python train.py --n_layer=13 --d_model=256 --n_head=8 --n_kv_head=8 --head_dim=32 --d_mlp=256 --vocab_size=1024 --activation="swiglu" --norm="rmsnorm" --norm_place="pre" --norm_eps=1e-05 --positions="rope" --rope_base=9720.0 --rope_fraction=1.0 --qk_norm=false --attn_scale=0.177 --bias="none" --tie_embeddings=false --parallel_block=false --init="uniform" --init_std_qkv=0.0412 --init_std_o=0.0 --init_std_up=0.0412 --init_std_down=0.0 --init_mimetic=0.5 --optimizer="soap_variant" --lr=0.00466 --beta1=0.95 --beta2=0.98 --weight_decay=0.12 --lr_head=0.00849 --grad_clip=0.5 --warmup_steps=200 --schedule="wsd" --decay_fraction=0.856 --decay_shape="linear" --final_lr_fraction=0.0 --batch_tokens=[16384, 32768, 49152] --seq_len=256 --doc_mask=true --z_loss=1e-05 --train_tokens=107400000 --steps=3693 --dataset="wikipedia_en"
Each number is 128 + 24 x the weight over its row's rms, rounded and kept within 0 to 255. Layers, rows and columns count from 0. Numbers have three digits each. The size before them is the row's rms in percent of the matrix's.

# up: layer 2 MLP up, 256x256, rms 0.152, rows 16-40, columns 224-255
# down: layer 2 MLP down (transposed), 256x256, rms 0.142, rows 16-39, columns 224-255
# gate: layer 2 MLP gate, 256x256, rms 0.151, rows 17-40, columns 224-255
up16 095:111111061132133140141130152166121097111135130139135131123083078152113167123130161126138151102150
down16 096:157080104143116099156105091128180111089157175107154123095107135147095112146143118120090148113152
gate17 089:130107114144145112082178105108127123131148135131158138093126135101086129167117123128097133087174
up17 086:177108127109135156136097156175136108164113112160160132133113109138155124115137130155143131157105
down17 087:174166148138118147114124154130135155143105097133114144107117123130098160115130133075148165153133
gate18 093:179106152101124161147116152136132105143189104132115129160127132137122118144159137131118180114153
up18 089:196110135109089097158150143118133105126148126115119159102151138108144125117174103110084121104089
down18 099:112106123138091156099129139093144115126123132112111120095145129124151110113181123147123143104111
gate19 093:105159152133129154143079142131123114119093161134130122132141133108097164167089101130124125138127
up19 093:145143104148136146145139096132166152146180124155104099137139150091153155142168159141149122118104
down19 099:104116125131087136115145158125170174142186110115136148130105155121151165110136106118163097162108
gate20 094:134129098181146142118121122134103131106115139097153148110186120134105122121123123120119118118135
up20 095:150108136116154140100163139108127138136110161136112156131115128118154163102140121093142133120112
down20 096:086128150115078132104133122099078122119145131105111150136105125090144114144128087146092151149113
gate21 089:119185166134111117101120099118114139125145105159097079137141141154118098134091095119171130169142
up21 088:139152083151153130159129115126112101154140117117113155098135086084131116101079179132137103123124
down21 091:102104127120101113141137122116136160185101087139135114112089092121156146142160167123114080089113
gate22 094:181157106121115169153133114179102125117144098123193143109177106129163108126146142137119145162137
up22 097:158122131118139111161144100076161108184131126122096146138096129124131138095130123154165112099126
down22 091:124124130090128065131115137135146142125139130145136099152126087103127105146155131146165141146069
gate23 103:148085161133124096133136108137122125178101104137109123105113149134127106098174153159141115140063
up23 097:121122145116083121130123125124109118119156159138118121127132168100119123151119131105075091141140
down23 103:153108152125141165103124142127151117150128127154120108163126151139107185111120129156108179165164
gate24 098:111129148107132123094125188120110145141110095165100124137106119157102156116138095124120119137108
up24 092:103114159105100159123126161125153121112081104170108176127153107148173149095106090091104104091139
down24 092:114157152124096151118140166175130105119133082136105088125138095151162143100153103083120146108120
gate25 092:115110103186174131101143133143143089073144104122158149090125146165132159156134083142136135122112
up25 098:132127101087111125186113112113093176199098144104117126173158101116130128144124169149151179149143
down25 096:108146131088107138145147085134132134150128152142141130125120142140131148095140130134148130136112
gate26 104:111125107129151096145140118057147124145100091128142170146127185103076170150164099105143125127111
up26 103:099143151142137159091175146187085129108148165157123131099144058130137118124120147162098110132155
down26 099:140131139112099159164123130162148109129123147167105130065119183088159072100116158159141133101103
gate27 104:135125095157127133141129166126137095135135133175100150118174142135162137107137108119121125127140
up27 102:127156103186181152111118101136107108094150112149136130105087146132105118104120151142112068144104
down27 105:142133154113142079181147153157120129074109105141140133142119140114128161143105120134115101148146
gate28 087:150105143075127134122095139157132146151133123127100120114126151142132100167132140099126128135148
up28 087:118138131154134157150136109098115103107116137145167141124121137136124124103146121156163127116118
down28 088:117147125165112114168114104096115107120133129136125099112138142130123161101160129162135154157119
gate29 110:109083119125133146114116143149220091097122087192146161120107127090149125173116135131128128095159
up29 104:141152154132167100163142132126071163152115149123115115148183167147102177099139137121115132138104
down29 106:141126146130159123104135129182061123140146158093137128122129177182107113112153175137122139142141
gate30 099:120134157104145151169140047104128105117135166115109124097193111138149111129093109147088117156128
up30 099:134128105107103130116086077159138117107137135163150122088132132136120149100128158146085111153141
down30 101:094117145147117123154118082124150140151093142140128125139166120080108121143147131143139059126101
gate31 109:181122105088122133108080153153146139117132118153166121108165139049118143104101120130118125109116
up31 110:176104145108123168114067143164161103114145138149142104108141128085126123128083122102124138121113
down31 108:126139087112083113181067142152173137147087104124150151134098122135128107135105082084134064161145
gate32 088:178125125101131116148113142117162059155118153137086134117140120095095147159101073129122157123107
up32 092:145104137123173106134127175140142120141166130116101121124147061100117134161113083131134193155109
down32 097:112133119129163151120142143152120147126156092160136122139145138128118088125101110171124112120135
gate33 104:136125053141091157130101153087119133140125146133111104113106110113126129141092139135117129072121
up33 112:127112142110124128076135106115156131146129098165141135152121113104128151171147113155138159163144
down33 103:121152175126148185121120163141159111111139118122110119168156089142125159144139091149131117141119
gate34 102:146140119118105145144076108114134123115182146133135177149080132121118147113118137116144136110083
up34 106:119137138162139103144132126123085115146085125121127083103161137174120106108124115132140136152175
down34 108:135119154138093119121163111104131110140101136098137111110149158147133122134136148124097122106130
gate35 098:130103103145101156142138114072153138133138094107133137077139127117134118126139123070099109125128
up35 096:141104121134161084125140133168133099118107145102130159129138135170139156122133132191160140161088
down35 103:084177105121118114140110153138137104131119133123115164130145143126132171122116119133132132152126
gate36 095:066102161131105117116103145165118116097135115183134138099130096078108128122124165142185131125124
up36 092:169141110144128160140121137124133115153124143092144117136145097131142135120135134146096133140147
down36 098:140148126122190160122118115138170158140108144142151135138139145161113121132126105144158106134108
gate37 098:099129142147053152092093161094158151125124148146136138110143151145129132099113100149133099117116
up37 097:131118105142114124155141089174131141142126177119120118129113155121159095182153134104150167104127
down37 098:123110094092130095156103099163140105159139124161093126109117146109148168141160115135144147149114
gate38 100:156157099118165151136138136098120120131107114093144128133152103115164145099125102099137100119092
up38 100:153119100133130131141130125126080119128084158123103135134126087111148122105117114148125111145105
down38 100:121126141113140168128143113075108108161075136107082103134084106128148130131091111160167150130131
gate39 090:111118174120103130099102140141116154123160147138129133113171109131136142137097113125105085108128
up39 090:160103111144170094178146112115179134116072098107122107127086123138138115102153129146161165125158
down39 099:124142091087138108139111131097136138083121137140152107183096091139118113153163134149148131134161
gate40 105:152136110109125149099103125082107111167079149186131142144140109150098171117137151138116092119085
up40 111:111130147139151105145164102163123131094150124088155107105127159152144112161139122088128174154200